python train.py --num_hidden_layers=18 --hidden_size=160 --num_attention_heads=5 --num_key_value_heads=5 --head_dim=32 --intermediate_size=640 --vocab_size=2048 --hidden_act="gelu" --norm="layernorm" --norm_place="pre" --norm_eps=1e-05 --positions="learned" --qk_norm=false --attn_scale=0.177 --bias="qkv" --tie_word_embeddings=true --parallel_block=false --init="normal" --init_std_qkv=0.0465 --init_std_o=0.0577 --init_std_up=0.0665 --init_std_down=0.0665 --optimizer="soap_variant" --learning_rate=0.00625 --weight_decay=0.0 --lr_head=0.00465 --max_grad_norm=2.0 --warmup_steps=200 --schedule="wsd" --decay_fraction=1.0 --decay_shape="linear" --final_lr_fraction=0.0 --batch_tokens=[16384, 32768, 65536] --max_seq_len=1024 --doc_mask=true --train_tokens=155600000 --max_steps=4590 --dataset="wikipedia_en"
Each number is 500 + 40 x the weight over its row's rms, rounded and kept within 0 to 999. Layers, rows and columns count from 0. Numbers have three digits each. The size before them is the row's rms in percent of the matrix's.

# layer 8 MLP up, 640x160, rms 0.0664, rows 399-485, columns 0-79
089:500549508490460457486548543506520453499570502470503535516494459503524458462465482600493538402459507479529484475447523468475547476487488457509511484524490456573556555534521459629503511466490473457476518487541525465424511477522491508566506423
092:504492510498515546480468558442443455529444507440545518465485508463450474463512500484528565482519490524523520483535488513571496566549515539539431507509446507533445516478448465500455488476487472534520533484505517503489531567612519529486570480
091:494491495456471519451431477502393439619533446484540478481583519489449505454501517548515592457523478526499457528526474560474527497524477510475521528517473474487470525508534476499488418437422504472438455528495481497514550551572448508527511463
107:499538442541515462550547499479494436478521505505526424507480454516542501516515436522542560465497494439456488484551505481497431549504547523494512542531486488502471503615549459467530547535420444530486523508445509540488482562513523528545504517
094:548514509539470476606408551553485443563461435492510437546474478520465499468444464508558492575519475488469535469543540453497512506427446515443492503465468510510450480409497490502505471459540435405502469508513458524525547542518463521519511575
114:521510482511559463449475449482509516490579420553600540477531429525482469450509492514513541490479458584495501501477568471511516477457548466458502550454516528464516450473598527529498523534487464451517514519508487471462561447474537611548452433
103:501523501517475511512447471513551524527515530451457479545465452438555553430536468581530457528501476576532500520403543466494436507521541574528433516461499453459579537505501501460500455473460522489503522465548493496538497460479595475529466461
103:530482576541432515516538511518589554593501472510446564591480549550501473536464531436487463499518489555513496508484439470455504484488474528484485523494484493562520533525447542455491510492469476500547518458472495513501463496521487443493519455
101:524528559491524485537503525511497480505494478586421573498509515440404451489424524541479503518514503511461507487523494507498526502448532463529409505464485502530587479531448437481501478529506531461513499460416468528507508426513427450526453490
090:464579519548487491530445472501510509507532540538578464498530509567550455481469520525501538481473512428510493484487485529442556520407542533457461489442457589543460514543516465490516463462580487411510469416513458523420484539450513453509510480
103:460551479494481523541508483561457454524507478532491502509463438486471549531448550529490488561562479504433450457468453536542551523593485546439470527506480531482495518489529517466460498508445595554478544511573554574494511417498506471422478461
090:465580466487573496464523414491551499495531452488521466509539489500470480483533516469516484487472508518454438466449550562547547499507517516471494485492484439567509488466457444487470453449490532523543575528513507480519444535552568407474542447
105:542508497507566519470413530411541538454451504456557458528459490457517531496526500557553484480520430495523508540474475427494482581461475503473513491502519475524503509479489489481525454605496540517488497532473516535567585489502502473516544470
102:475467473493431517487457520481550530503532542540477480444555487482467479523458524510497507469447544570495532531503529527523440546497507444485457484495459543451444497522561474503482492566468565532449434453514473417492494485487474570535518470
095:562530396506499561504516505496558517485532551559462490512583471553550486492516606522548510554437438497498471553503441472528423470538529471482479465476465509383529485467515481485540528410483493473564475459524490405527470551569516489419426493
091:494461407515539472506523442514496574508541509538515516480512499483486416491503536560558562487536417424507556472508547477498506495475494476446492450477524495504456565421416470539541505481558434509560458520504489492477520473514566498476514581
091:534525444505502422501491567529505451480473557487494520498510499544513455425452546506474514430482465567490443459510530460487550554572487543488521562501462493515545487550498436507533550596442505440508522515571402556496516513508499526579491508
103:565524528519471555500455484499476486472543522562507450523510502595551513567521575471509534532488524497543466509506493528537513438502403503444535495474482502524537567514497582511437517534497438518577518456552497487543491480479472501538500526
100:523459443499401479547470520483469475433552444534526535496471519544471490554483520565500543499468501468506519549461470518518489469482458451465533511493527451553555474361526547542499467460488437454573545494550459474540468468481480437454521448
080:439524460512498514496457455565508472526550486500503490513537452469484512427489487507602529520523542508559484475488559436435445521448394513463440462505522506493401490527565477543531489518492470454545550456485592497538530545529511539483505552
098:556456503485538530499499493581489494529539458442498506447535465537532557496461522563540537449470480501439496503519543531512434475455455463521508505541505524535374471510521463531366499571386538557454525470454564437450541516624509471467522583
107:524527452576573480547569502516520478518521459539523428505547422489502524580446486536492491545509495516450539501592476509548498531505488496418512461516532514459542452507491513495469441448542480489445513542452427482533480530447472473526471544
098:490524512498527576462520521430532432481446524507509513480456402462431576539440528553464545485489497403459531494440521535490482525496513544510479423544550475503511503546487532501558492580431429557492521562516494468565465512463425520519511529
105:518513521571448463481505575493525487479548433518500442491507533528495461528473469441577501526519562475458497488521525420500501534503519462450529477431527506512537544465511582536502460602553448548509547459479450437556511492531504565481495537
099:422487491567521490469481445502506547543464445452493477488468546605516600476394508515536490494472480551420510530460491477464473545478541486558470517521499537500517495505496440532593469546485589524490508539501543527534537503481464565467511499
098:439487451575520508507489475544519437460546522493519436514476488520446505515483506508452581519471417502465503479439495417497505471556534460544549490454511574444491491452455420480521462516509537513511516438514567502534477433560448507410520479
107:482504475487541514498433462520511476410522453495463499553532512530395511484464461458462503460524544445464539544430496543514540514494558535557540546436455483563529508555561523500524517463502485446494539445481535538494525368515467485498478535
102:612506503529566534503473514531533566511532519513551522471467539492480560501522483434537528537519506468480560548466454481496526501511533428490483543603481471562560443428437459527537512478419462491446462451514534492545503601483521549544519456
085:462515483508532429498419473535516530440541509516490514397477490543470564501450540530443471562503467464502475490555472484502511471481560537441498489425520450492554463531518483584429510455548540470553468489451457477485518538427446465563524580
107:483510532498462589501502466569547522494474473432480490515451555470516405501474547448496512548524488483462500550493498497427552503578516474544445527494564515499444526543530560476505522526452553502420550491385502510502492554509457508495510459
099:447523502578448475493552503517502511558455512523475509565464518461471484517471506446480514449534524546503400536514463524478562471479527543494482564510498511551430524478525542516426454487510456509536513469473477501480502405428531468479461475
106:492468461555463500455539470472550495503484490552447462495464506523505477453494487520481475519531520493503520457498525469536479517505471446499463503490502480502532450536519478507504491436469536502483548489552589448482492416436521536472498473
096:501467502494495469547493463477469474505484447500502519512458630554505542430493518488525520446447522524500561499535524479464516520523513495499484517494481535536564518573486666472473523498560483500512510479514463482512546494473555461519453522
083:527486452507502567496473439476534511568517452501466457534526555444414573451521458462516538464517514433529508473491510550441549540450508505535495490515431477385552501505549448583532537546518494614571507496506517442524497455548480464461529533
098:511469433483515436474533503486464542537508518536444480524560537519482502517497575489471511514467522536451541452465537489476477411506476515499480526483523482560418539501440500535577489490454570439559533531530436419520486500594483448467449553
107:569445541532433450407455581477496483483515477487510581473438537539455503459450514513542497539488515518453507453499445518478536523548489505485497476523529538445494515430421459431475516464488483506550500529502581532476538531503518498577560544
102:555499474555557530480486493548491393460576389543450456489468510496479517569485476454500522486489447508473493490517546497422581541505536555502471468451487507530479484481492419556506465498471477470513535469524493542570535485445392512514458498
096:467496504519503456513471481569486458480537487510508554551512433501448541481513539505447508485477523520564463431514588481416531472493555442482489463586512490401504512527512478500548466496516527543565451479474450467536493424498457477471511481
089:538475509515487464505452428483484468534499516498514457519448433488490461498509492558504541614511484479514468555478540488521556519466511598467424467577496471531534480469572516443424456505514526531421524513525485492491504516553485468538552501
085:540473418514530538593571494489504555475503549445480510513446488490507495489558462534463520477551488502484465439507491484588497510504542522523476380477526403487604486420478472530493487523529550502472483533532488474463513460472411501547554536
098:450561478535558467507460559529439526456523515530525506557471519458510560536497444387590511486518531401437568553522477449579531506521443517541506455526531395514522539536464492562492503469519530479480520521568473509472484520441466523529512545
094:538453505529506443451464519502441485568497536510483487543538519400492498528488445530497563507446511527483482467426547486471565481558450533523518482472546456459527514462430493491567475553546473526583543565522495410538450480542487479499549528
095:494481478552458617500498505557484526507507508501432463512512455474491558554420462446493493558568473450508430452549488471544458529495559496427547558549532520488481488525495605485566468543550527469482527492493532481483463459531450524503475509
103:449491428512530583432558529535555479519490541442430513447498511504483545557479497482496558473490488590534498479529497499449424468520460486550454520556511505505531449538430563512501485441508480525466515379536533430494469559493538460456433474
092:510494460522474475559437470464547507475468464488450500474420497553475457495426455516490457523489507441407556484460540477510447539525409564467502512502506568447506482443540507551564526567488522452515524413540510478579563497601570464565511523
100:496536501456547504531499520475547466487539512533545545484493492491533535502465513485556549505395411490543514469547479490529475495501557439580505508550458448532520527541593504536526507540499531456472513458432490520536489493524538471574493535
098:473497386524432543494507537469475549486520511547523486478486512601533542507453479487519511569528478514460403554556500523591484500570539482484439471473548517473561504525496504501478522501496525510464455507467532455501516478541456559509465491
112:506511484516418555584541563509524511503569471475543505530533520533455517490482534441479420548540562528460484514594482541456506508446494528531469487515514482543551529473531514556522383501543421500574514456485533529542539436475463444512532500
112:495558495550519526486476505436472483487526513477502494542490502424461540534540491497508507423562460576492554507372484518543501464528548519467528447485453508480475487457538436506495495530445557449428551470548475475475464458573450441523532561
097:482520454499492478531548554525442557524459462515489449495504495532518484537493544487453537521457492534553496477511478522520495559525482546482521573449498495480457491526449495525444557542500553631525485587512442552525509538434464470580515488
110:451564512509500493574519481475564474482515497411583460598575474507396524505472500469447458458445541493523475491479515463481511497519509514565499515484539536505498461578598503501496545456494447559548572517527507452489550567448524519483571533
099:524506487511462472459523430488544413492492508515513433544513521520474467472505550456536499419539556492487491531550468481478547496516440414494446454501414462518509547504584546475485504506482426551454487486601522426526547456607598488542571483
105:477453535451561479471532521568524450520556486499467470520514513577442469522466441466499546474521469473472575525503470601486564510514479476505521569599481508536531474442446463523460381577524526470531480418545490493583487512464505492474434524
112:477491553478496471442548457524515534509520511466518492474523464543506466584493524502543556573474457521472467556463456541448503477457479539501519391480474530505485431501512462517482509465498471493490438518582455476523426533485500495514561400
092:503491470532531476499548506527466562558559521459416430527478543504531471539488554528466439437536532486482472502510586433529445470538482538525460549486479487543482495533435510469469507455502479573555482535516451564502521470524462464533430432
100:511530491539484591485501546551503458484460419473483516525515530576502477544523466527497435520433524574505543541468508503466540546439541406513417524546488565489589452557520438500543571512533526543526503469463543545565485522548496539528510503
085:551510506540430519471569487514526531484378556507515545608507526434472521465532526444528492479507476535510511428451489527537521482516469488561521493486555508475503484441489466533455506511488433525446543480469449470549528548506467561505452486
112:530542476542516511538531526537498421456506526454497450532564561565482574526494508515462495492522461553454476483437496451567563530555573506473506442484429459516545516527530497500435533526455475536452540489440479474474540450466546438524484432
106:536475456491480458522500500549481534530497478480578560521439509551544463475543530505454564443416506487428467585397533512452546525499573571471534497467461557541513469502481539490485493529536465533509564444491449374476480537535532492459471498
107:547452450484530488512512558537466518522496460532471559492510507574543377529543517526511507501472477561478523512486492502506512528476495532463466520530493501475529544485485462575481543412456479521554418443459472521576535481459464486493482541
096:430506470483528485469505491556509511407401467506510496466475527448443472476533516483470484519525498528518487515546466510418489465448550517510430439453546507517493589491590510453568479508497515514433528456490532482467495504510495477508456496
102:498495544486567513500547565525487440421515548540535480488523521453468463442501510475524516528502450512482493492477567506591502525533498483475495460470521450479480465503470520532501514530472541527481472440531502481555516471447456528507535487
111:554575532505505523467479477552478502417453505511515465432480489440582617439509536447464503475497524458570543463517576450524512504564528450530459492500525511489504541518428460548423477552501460470507476539511449504480457557484515487579458566
100:543499504557537463524548593543518505515548432502480465410566474549530438513483498532583556464484546522560544432495567478528481465498481531443473548509593537473509483495565453497469529474478499482488551551522436455489544527530528595456476520
098:507443513496483487464471519519540504511506544487379445567485457520520542515556480454505563612468499518509479540497490486473518492491554465503568488431490457501507492491498508506443548496526515455538559456441448515519498545470564401502490543
095:493508536511591445505515505528487541470446501520491508526516517569473481465491526453538525521513503575459497479525395523507530474425479427427577525422472513518554484494477565505472534494477454522489491417489501510540524509515470540510465503
103:452476539534528439504519477513450570516509432485553488494556497483470597434485458526482487524500429503548488474527482431537527519535499490541458457514576495491554483427480489555505440475457495531542504485526530463465507477473532508458498517
109:472511558495524479526563531528489492553541532529496470468524555531449477520453521505519547541566488477458440509513434449441499520520547469455463483445443456567524557464534462512434524502560475510477572465501559543548506514544496486467538553
077:503534553540540447526562526428547506457482492536548456444548539527483511514456541527390444453572498454506569467568492557496516508457532447468502495539518478437455461589461433474526516516487497517470458503537537500486537512479481561462442569
102:455538505517457475480497506517464468513470493447487478456512517521479592508433474493528521503542490535480462460519538467597477516583483498512435455520454479475491545440501490482518468422528486433501570476477471524542514454537448515464511457
082:483512518528526527506444487484507528563557446507514503427581572448415569517437541506545487426507441467530468490519469570484479481557462562487499457468511471548532425489519489540444503596492512519546437478490476432426568578478489483541500508
104:523550520504463570444419408541503465459511480524539562555450534459546498465489506502441431494490453516452551478497508468420483493504563525464476499528521544530530485562572527508537479516511501507533558517494562521551540559453488550524507442
105:489511446523484569512499480572434574554453522504512532473513506577455470449524534499515511559445473524532484457415499447472502524549546542528496503555525451511497559506496524537521497492468555466466475423440479512483482567476579491553569554
092:566503485489561488522459534559489471503413480453458534497569536484486529452482492511515573466479554503479472525493466500533457475592554461438522412489472521511426423465576489513452478511493539481510551474527499474509506487533567516511531549
092:521508517477491509499604489471468467552505423450568452523495461503519421512492560539493490523485525533577568458450536490507471440462528565484501437466499451476572607504467478471503535538538563425535504485550457480482502471505540512473477461
088:503496526471460515470515474505432469485512485566534479539429484449554533540534551502492519496481507505519435480473463520527530515473538485456492539518398626462521559476439477513494535573549524465508450510517553478460513526509523512550519484
096:465549461440537552491494492539513438472468429526617521432526455516536489465485470544468547441489500556532506546469512589481504542449535526438436495482556536538441501505545551540448454586503444488509494454532497476519472417460484489548460455
101:592587409521466459516488531487483557519552422494569461516530454506498475515485483479526477474571554507499521459533454519502414503572552513463555459463502469561484430532446463516487521504534470448592437594481517525522506495513450545494466538
110:563533504501490462548494470523496478542524458485551513493529517563522465530452529507450498463528491514427569427545477480535494527420503530470476534489494567409434454448532502529508435556518533480534505556512470524555460509486508417511459533
106:514539587541506551557525528502529492517496472499455494486481547454543488433522563462544548540490487564530554482585472458481526505497478486461443437567478472537551464597486555434479511484496512509438516506502448447546468527489544580468476473
095:575465450521541436454533570499517475467487523507495515541494454534516451446478456535504497544497498537462495503560535501514542466518508456461438551516496508479547460566517488464582541494483537456527495474492523469542487459504532562533497473
091:449568536526480482434448500487440522493508516490472513554548520557533519556482486507530506532427534478575496522535473507476551547534530502504480495454504607426528425473453471501494437459530493479477411545449549464487519512485537505449554496
107:515450506515509541489562482489418551545558487546499434510455463515504496499465480431437534508476411501404551565520536578399492461493538484481552517519553571453494478503544456463438484408524445521495516437495508453511496457428430547561476503
081:451530531470543468487456507537468599574493507473438460516439465550513540499442484428524560463461482472517587519498470488469541517551539540578605421499545512537472575538531494530474487458460493499516476544545554471548510535489439504491540501
104:526558422535510569458510387533572496457452487456514533421460500512520514579473513516402473459502433499488466616466507559497499542478509559541517553517478413546549465461544441568493529503538532496559521509519508541498529454496516501523499496
092:460498471540507523485523496451486496489488524618503461457454487483485547506471526447516479485494521486467488497563550547456464502546456504540452501460454555476522496500465462591560508518484542458518471547495444463508414530454504529529526552
102:480542567461420477467496518520523499561490500466550434508475501569556502462486467480539515500508448619511462558514489479543515453488465500473488537515487473511485454492433517522494501473410477514484482512402513446505487471546476475480495474
# layer 8 MLP down (transposed), 640x160, rms 0.0663, rows 399-484, columns 0-79
094:520486506519551457479469477518546543481498431517508496446544498442594522536444539431478554537509524431518474502540522493428395509552598447490550437467506464483441465472523502507511480544511528471524591444473536553474478495440518523520546486
089:494489496554458433502516441507529528475524490590493556492487492491484573491486383483464477464432500485530488476432532472450527539562508504470490490470560470513554478511550447472535401532498545513457523541429537585471524530470500414502506534
093:539506549464538526507526526582478509514522524439507492451528473474462562543466448419532527530471515427557455439501486443441451483408579480482521554517527409486491461479485522470521437517495525473487473457411470444509487480484431508520535489
116:487549588496496543518488444524504566466465460454510574538530517484517505432564580455510410512491492600476524562449489526482561471522466500524513539501535496550502470463434518479503537533551490528490487515508464469505557469521506507487487526
096:397448539550482554513503507501505546393505479458445547523493494467478466535493517496498537472522476484527442536434503612520524495505523455517491516473498509558514469451565463525465496494560536429508529476532523505482546495539485433507463417
119:612563462431501510513467439531520460464516515531492497482464468493555498451445469502479529515518460450495565497490520488529551397470543492506534523439552463454481549506580572532471579439496444429501463477524534468557524546448503548469509521
099:433456608457541497495444508477451479487519516465545454553546546476508510524464496574496537477489544546467506551520459526521486453429449511486469516522488430467525484566520458502522480553567451540468521509504507481484553504530503510489577522
110:574497493536534472462454571528529549530466522512455436564501523426462501435502506450518468497551490502573496523499501498583468518528493476496495524557476447495514520474480581464457519515465491595504495516511526477561568529543508447576502510
105:526529552479461504445490528486500499522486492563431480501432489494522426605493495512501464601528523421463546523546473522506521467487475541590457506547476490460418505504433577481526498485524446487518512556510482477531541541556479509472452440
097:535445526594486511551590473481486471489476585488503422465462475482465606568467482420471504494471513519490500516430481476543487502573469494437513495522554450503502477516474564417474501490434471418509512509455499496540517488528530520514466563
095:539446593482557518579499502489529515533517428515496492489502519503579492553514505583489549583511495544503447529460506472525492502473566449445565469462527428479523527580462502540466467506526522479544491467503536461421474526524520446448521507
089:509550505482545407525513599544445478491493475578549480542529512473491419491514539550503484492447488520536593497562446411476544565496438546483494509561492499449515474485504567455588546504486520493491544455519534483480536537493495545539527482
101:493506514514485478554554451560510481539496476513449541501450458499525475540545502447495475503455592433480455504531534496517480460548551461476505472451378563487413457467520428517552547449516480605510449517489518516521485450510523450494526487
101:507489572487508501490462537568448495471554469548544478479519523433565526554453440456477496464533508452439505490526493491474498405478471532453437526497449520470452481550484437549467495497484577391564499487534560548475471464501504544502514483
098:516573438521512492484511480469482541486513556501567527449421549480542495551565490497476583431472565479499471503441507470511524467596436572542574535550477530488493446488468396464501442470526499459469511431483529546565488509452442580558467459
094:506558500422496520492446468511555517523513526518469544513485518559427506454573601484534477534518542475559553524560444526534468492476435446510478519483535491562510448501493555450468560498514538496539499501464469579496549479484527543582468563
098:428443526439509521469540469503560595573419484475494536435497479445530521553515409482572477507508541477547543480523538454533514624506411442481482500528444407479486484467483523513509437498443525460429587535494591517507472532420487541500476531
091:480511479480452464538495432515494485493512500469483454520523463413499522523521446570488494514508497486498511472457501472493492592469519591540538534501580533497516494508490503566568489392524504540520428509487462503511489571474491483499578501
105:516588476429533565471539511486539550483463544523466477537497498469480478515494603478546482540487598553565436567485517499473484526517555520527525497477475501572460457495508505492545398498436534475507437530539439517534438511492483497502469516
078:523471507464520477532489551466550453541483451470490481511482510525518440494442492444469431545433440480507517486440464587413549488595522486511434567470493519471436526510532578411489518463493485506573546515566500567448435535467510462430432533
095:475462517539562473419407538509494481513468463630529492515519493480559554484499482536488501535503479506525501424542561443455539511520548524486515496462527455492494477508499499485538437516555546510505535494576530573521481535514450481534440478
106:443431545506544527449494473484476493453525408429477494468528464475471533510569484441560554500503488504516566550461492559493472505434449530555443474487539479495543538560510451417491536418455477501451503520530441508477528576614511456439468468
097:453529520479521521497524573495488475408498487507442470564463525473482498508525495526454453493480461511559467454563545451463544465426473483467501519491485461526536542467504476474561430506540520467499413501523495534463543491543510474549477511
105:533473482483567456501445460522528515559484472511426477495524451493484481417450499451514514563388498448515433529511521493540419510525510492426579440493462486514454510543489463469462473487495524519445508502524515561501496456525418502574507483
098:524508479440464555492522485386535515485524511495448473491466458506523575476513507520553569599507526445492424548496481484475540461526488570524506563520458537590461551465427463545444528454536520498502517482534501445483551576475499539584481476
097:506500478524462515530471519484561577551530542519460485524505513449561527496474572533543493466479534434474479500563466402504476501489450427483510517532551459466501541535489541478516571412492433431502474514419567469509530534450485493489519470
103:487576486524502500553543420523485499454553454568527490471457528425519567535522479505542583512497544582508519488432438540464473496474483477461513443463595497516485466521437520458511539444474450414511550493508414479440475469514508528557422562
093:451475537482465507542447564502439489417421509505462494520487431500436513526515552502470507483411547557502480520503500481507494478475452521496519533463490472493459483507461532487465550518543502507607496504501508481403475432502537466511441484
082:453535489511514560489499545495519439472553463487472426616465530527499461517549513507497504494503526501509533539464497522471531527529495523533455529534498509523502479512483578478438505527496500499522537495530426548541517474537549534442498460
102:565544545551514437523549542525487486483477548467546496504509544542432490470523486538481575537521501467527521444448495405502479574459523579520514487497418491526495449508519525489494503489476514517467521553496483482404459521502531525532463514
097:513509524504460480439517458520508536508461469516549552438548549517392458505567481449520497478501493534495464424524504479512466444494434556491559525544567506431444517482419549505492456502559457483501558527482530492555523485483504458496516488
105:552503532483512493487509512508449519521491542487533584495428560477439481455427472487482499457522535462424501472548533568560556560484574529492491484477503443523488510511449483489502569463567442452568496541568520575442544568510574556490499515
100:516487458577499480444545488555453545477502512445520519513454479454543507555489549467488534447443572508523536528484465525497555450503519536495532530522479555560490507498528491462532624521500552525533473470497466584477563464535562499540506474
076:528534546575546535533484471503483506477511490561517444547472522483491525553512568510425518534531521586445551479495512447468493610529531550458492562552539466521456429520558592492463430501501493440488566538494519506526456518478491525499517453
095:549522403472439573457494470531490536520456505536474529476478416561558516432491501492528485487482550551419462522427498519462430515452477466513497515488553486548479391587464467543484505483489474512438501441471511521498506521437498527482445454
107:481413396437554492493453503494503519528445442508485434539548457511500567503415517470444473484559490488488497527501526468584568534499470500543502486494434437522465588555502481496506501532484499531505528541519515414394478511449525578485540436
108:561511458448513468530586455483506507480452505481485509547560494533499481512538539583434498595479549534509517431523473568471463487428533451550519540451431507498539526508542429574527542523508475481447481450514434517521529568596552436454523492
088:498550548491630534501448526483559457638469474505495487505509531457507479475491490543479525512474491482484515465490544501422476463477502518538464509497514511422487481575529526537541500507502497504515506525529475565511481545578590440480540527
086:491461465499507497494542528542512545489521416546552460463539486540484517485487485420540434418506513478530561572535504506469474535507427452482513457461497445562498569606485444552528536556501543457536484455464473545479490493404500511503466550
080:486508548456510427431466504492466509537490456542493495461554527486405481556474512473544551484421488513565523570424456496443543508461457449465460492466598503472456517519413539491565474483511513483492472436470424502505509612492491521476416491
097:515525510480495572473514481469505410552528521520509478484484507488471511460506504454505564445493553539498472521479467505525465471529497501542467461427449538501504542513484520455489421491492511508532558422446538472516485456491489451444427531
094:498540553506494517542487527435508514392571480497506540499475503565556490483513581491466429526405580556493497524481443503498457565443511508446480419554513467467507456468424543519466536519512443451521487494514496509490539582520556471506507483
095:518457545389576540483445465425496482493508480531505528493507439489498490529514509475530446525563485465483424506493592473558468505436463529537496540524521491476532525585552442542487546413511499544507447548514541500525456576536482541522599513
096:462439465516536472477524473448561439536513508481468440479474464580474479516521430489533488453511562545554461483492475483580574491454547528476568473443515483505515509544420424499512514522515560515510497574508497509558475473521458539459519512
095:492546529497497466477422519493528502481519441613497456549593499533530485425568541546486556518454465592546417490538509522472506538392428493500513488521562524537531490507541557455525549458427505475532534523554494521498541530496442523513513428
099:551530470489551479486595546578516523571413494453544530513514449522536454491419437474569542554507435496409552464461558558476545520562465494487499516499451481494521515508479449521471536527504487437509552486481453426478417461529534501502461517
097:478500449467520510534525588503480499469430478500462531427486482443499452477537516522540451458542527545491548523465495481507524516492453560509551519491466490594466578484576552533466505498494468497547489558476423562482459549476506575459510543
103:465472528501581440469513496562491457577529560545495488472548501477571505492548499498550580521500531548557471513533538424496536480442578511551495530574501475526504507536461489567441430526559535469547542453439526490528535512450460481531477484
101:492468517471523453550487490492557515521517469487484543451496467545461526491495513515494484495521543445561549479539529585538476517538526428469483458540462434525557541521481462492494482482506500495476536573518590485555500483460490492471489566
099:505553393484533496525431534508517454540575476516495531486506549487533497458562489545447483475481501528533472476482626495499534462502502512511498504467461525473496553491493479503481513480480502497483525504470447507489452470499419496452481473
112:542546456425440491490471453544496473538474517472553542502493415571476497493481501440430482500506527483617502495471480528549492479496451510571494460487447502568461475478477489484556525471588496527602565532507452510421522508551458553490551483
097:476428509444604455510535566498564516505503394508462458524482473485525528502485490439497490540513421496479574551494401494521464518550562543462482484465482566515501520468442518506499539548451512508488557470566515509500510585497571475493508458
099:405485539517509456487458488450513520527457587539451492508429416496574516461490504543537496504475505506546491537523491402508517531552521489492412432454523524529476475540506471482458550471551534550481556495592515530556491556447514469457458465
107:590460461460514496488494473557496442502499543585460468543487519498539543513443450553488501525461463508422499523479467557438511447528533425510523548462521482495431519455463500496560494480532441505478517437502487491568542415546473495450523549
089:541521507473476513514503494550537474539511478526580531502565527492472576571488522422491519495521488535502458455523493574498542469465474500388545485464472481462548467475498452567492471594535523430495442454464495472492455572498478446551555526
099:437474539470498477549473487482456419439534572536551524594460484440524564471463478571489497535527511469522484513513545478503576512523506467519456476480466477545485530496548550441537460551521548502517506464512445578448497467483469460467531419
096:372495474472506448460495534463500454544454423437517467457473482536543498479486484510485520516437532528430476545494508464506459396499450485477487505451504510530484466590503507470428572518545449447498499471475499504514512598559510470498543513
105:521499499529529436452570513491493546469484545566494548414510494513491477574486515486456480510553412468479534525491469463463509528525466549438518467542501507424546513524492523508513519510507529505517471461477573475552612587501463578486552540
104:501456537534555458443551500533468538536429569456553440557523551501521492514533535494541451510526482494462498470496446486527441408479483513520527538525462551531457494472472507463466498476522555532473520423502484490455550443521462460464541569
106:468497545488538529500526488500532514391486522494519512584506570438532555481498483479541522484479418521481505530545487477518496494481498536425564579493471476482538563474524533575423520563543511476563538560488554427395570529484499450493467491
096:467476532449448518498551443441467369494500553517464509553472558510465448516497476475526555424463543407484513491524540529546525507541493508474508415543458546491486484558476543475498475497569506475483482540535415446519500520525567549462506515
102:479475469480464530536498543432543606536459463480437429515518498537437464524549544489545534398560516517522499560555497464558545531484495538549544487474482528519491488467455450460523542475500511488505466510458474481414468482493553519528400502
103:551475514503548470503454445512490572541396508553496542531525562517510470468528492490477537451490509466452482544540444489477407524514578498456569475452453490464460476573504492472527569530511541549508530441525513466483419442479602451482484548
108:489586467529462471548550534470527504444474501513452527486485499497542523508505469519547529470462451569528581544473529501455443431411526520550431500424476481477511544461442555495454530545512522508498470511479452532491478410542503492440475460
099:449468469510466436412565552472462457489507504575504555436507518470513519501490487485472512462491446465466536480473524516525514501525501526522544537514512565602513523585500478469495571541493501496572482534548523440501545470435506507522469484
093:527455476570474533510488530534476489544557501497515504509495472618531529502454430496527486475521539515479502522534486518490523475493499564481557482588504577511565501480506471527565560479466498499508426535467511531489421467516534487464411580
102:471428483480525523463502528497524493530520574527507470459532524512475546468552475487583541538515482516461564440553486459563519512535461489503535471558506425520522495494501507547503490513444475503583529489496404494553546490410607507509537503
104:534552425409496496473515422542464549543497496490498495546446524476545481499542476464487458491550451507552442570501576503557511508496512453475473467443473516539467519432487451490580471498471525502491449472489483522507522418506427487531545505
082:433403479467560508409447526556490497458494458511561461492487511538479474469512439423530497517454545478511516532485517532518526460552483404509534499462493496517470474484513569476520493510553505487582573502520495445498577509461610458431451504
111:567510544527448451489470498480452471447411547517528489547457485513496493483518531573504496485392541461444503521518472451462519508513509559527431476541496532494503483509459483450509542511436547492449497536552493556546484459467501488401517511
080:534517549505457555498497473432557494508453453557561500542408462557476455506440526514406493498502486523492514540545527468484574503450512486552479478534547523537469482463514528514505528517480535482499505483463505529507467453488445525567506494
108:477507540489477522447536552534451476490478467468559444527412518526447572583500499521528511479503415460465548417470514538490519492449457515533536494517452471499500528548472468464542534552494551501525519464527448471486463521460440455504417482
100:475512494388461515530548438423500434481435539499405510470563509548418488539494521474494494550516479474522534534441528546506512489525479494455557564569528488423531522509590432481496529453501534528496448577525467525508429526499474484439482497
086:449540551487478476537471492489489513517537511494535497518487557535470395529537463563504468500555398504521498510475502504454508501434506476615503583520520561488494535549437520522561469412480482486566433535448479555511519481440466450479511468
087:500484557497488440458512477452525481472540555507519566492553523540516477484491443537531420489524478536558474574502579536515598584498455526494579513500565476538500457499502510536499528536494439447552477605441519548468486469456517520515594404
095:465490497507531543547448499493499459580478519474522424483468495463513451473479517487470425483434498474445509478564513515498491474502519486549448505536521479443490417529519483490448470450505448540448507476439488498498494448496515475477537531
099:530474456522484507481531443514454456560486575504549458558475519476460457528495527503410534528473414455446466466542458472509519507524504473487516478491457495495525522430423529537468501459469414444549535449487508529478464514551519554471508464
105:516520484515492511499480457424510504456499527434494533512527514510553521508467500506424527515441516498455484467521480422490468474496554448545546478518483525461539497489590445506560487441490603517519466532533546534507526555455478486484501478
110:435544507539574526525466572484473423530458496483446422524425453395599564544489447508482495500463509523487492499473538435580492557533497519525515502467503465506427483443522492509512475620475502450470514481540449502470578538578544488519530462
106:490543599509527527489570447503468549493534532524487508506514453571476544567488444538513428505470498506429483462478497504528489564531473498491533483479429497534493534440489469416452572606481537517633533437518430513496522454467507524478515470
096:492556584457525460500516588455476534486448409468427572467503480479566487501513484458463503484473541473454524543473497442465495517595463553564514423583531508484486559453521481528530504474454498471512479545392504517470456474477449434487554555
092:533562538494475492565495467463521572504546450503496453530430469512455507515519495560495491424489518524443433443437584492478523499418518575531505540465493505489465533573544534536514484494531448480470551525555529547458513466502446549553465584
101:494553546419567463535546486506492461493521548511468577498487567501512425489493530480575461462447506530509498483492431459446523477508443459485496520542532465472494524474545488503545580490550468514451540468536481589522457450523495494471460536
084:502502529534515462594590452513586398460525494501495532544458537505534565481493495467472471536492521494525500514524533515456496449517449446511470474481529507436528496463549598500529514514512479460555448496476449484464537458559468509528417464
105:501453517576513554483524519537445491460547430533415507470494460480415478418482493513546546564518556598547455518476502460447518473485511441535545505548537469556534512494521525527494571511518479500470429492463493465482445549507491495537535524
095:610492513431522524536559471517520489533484547500465569513506478523469477493477448470508536535508576509526494553432443469521475465380478441492549519503509456494497489513477469446486477552564503513484470467542475572554499506537505483485515521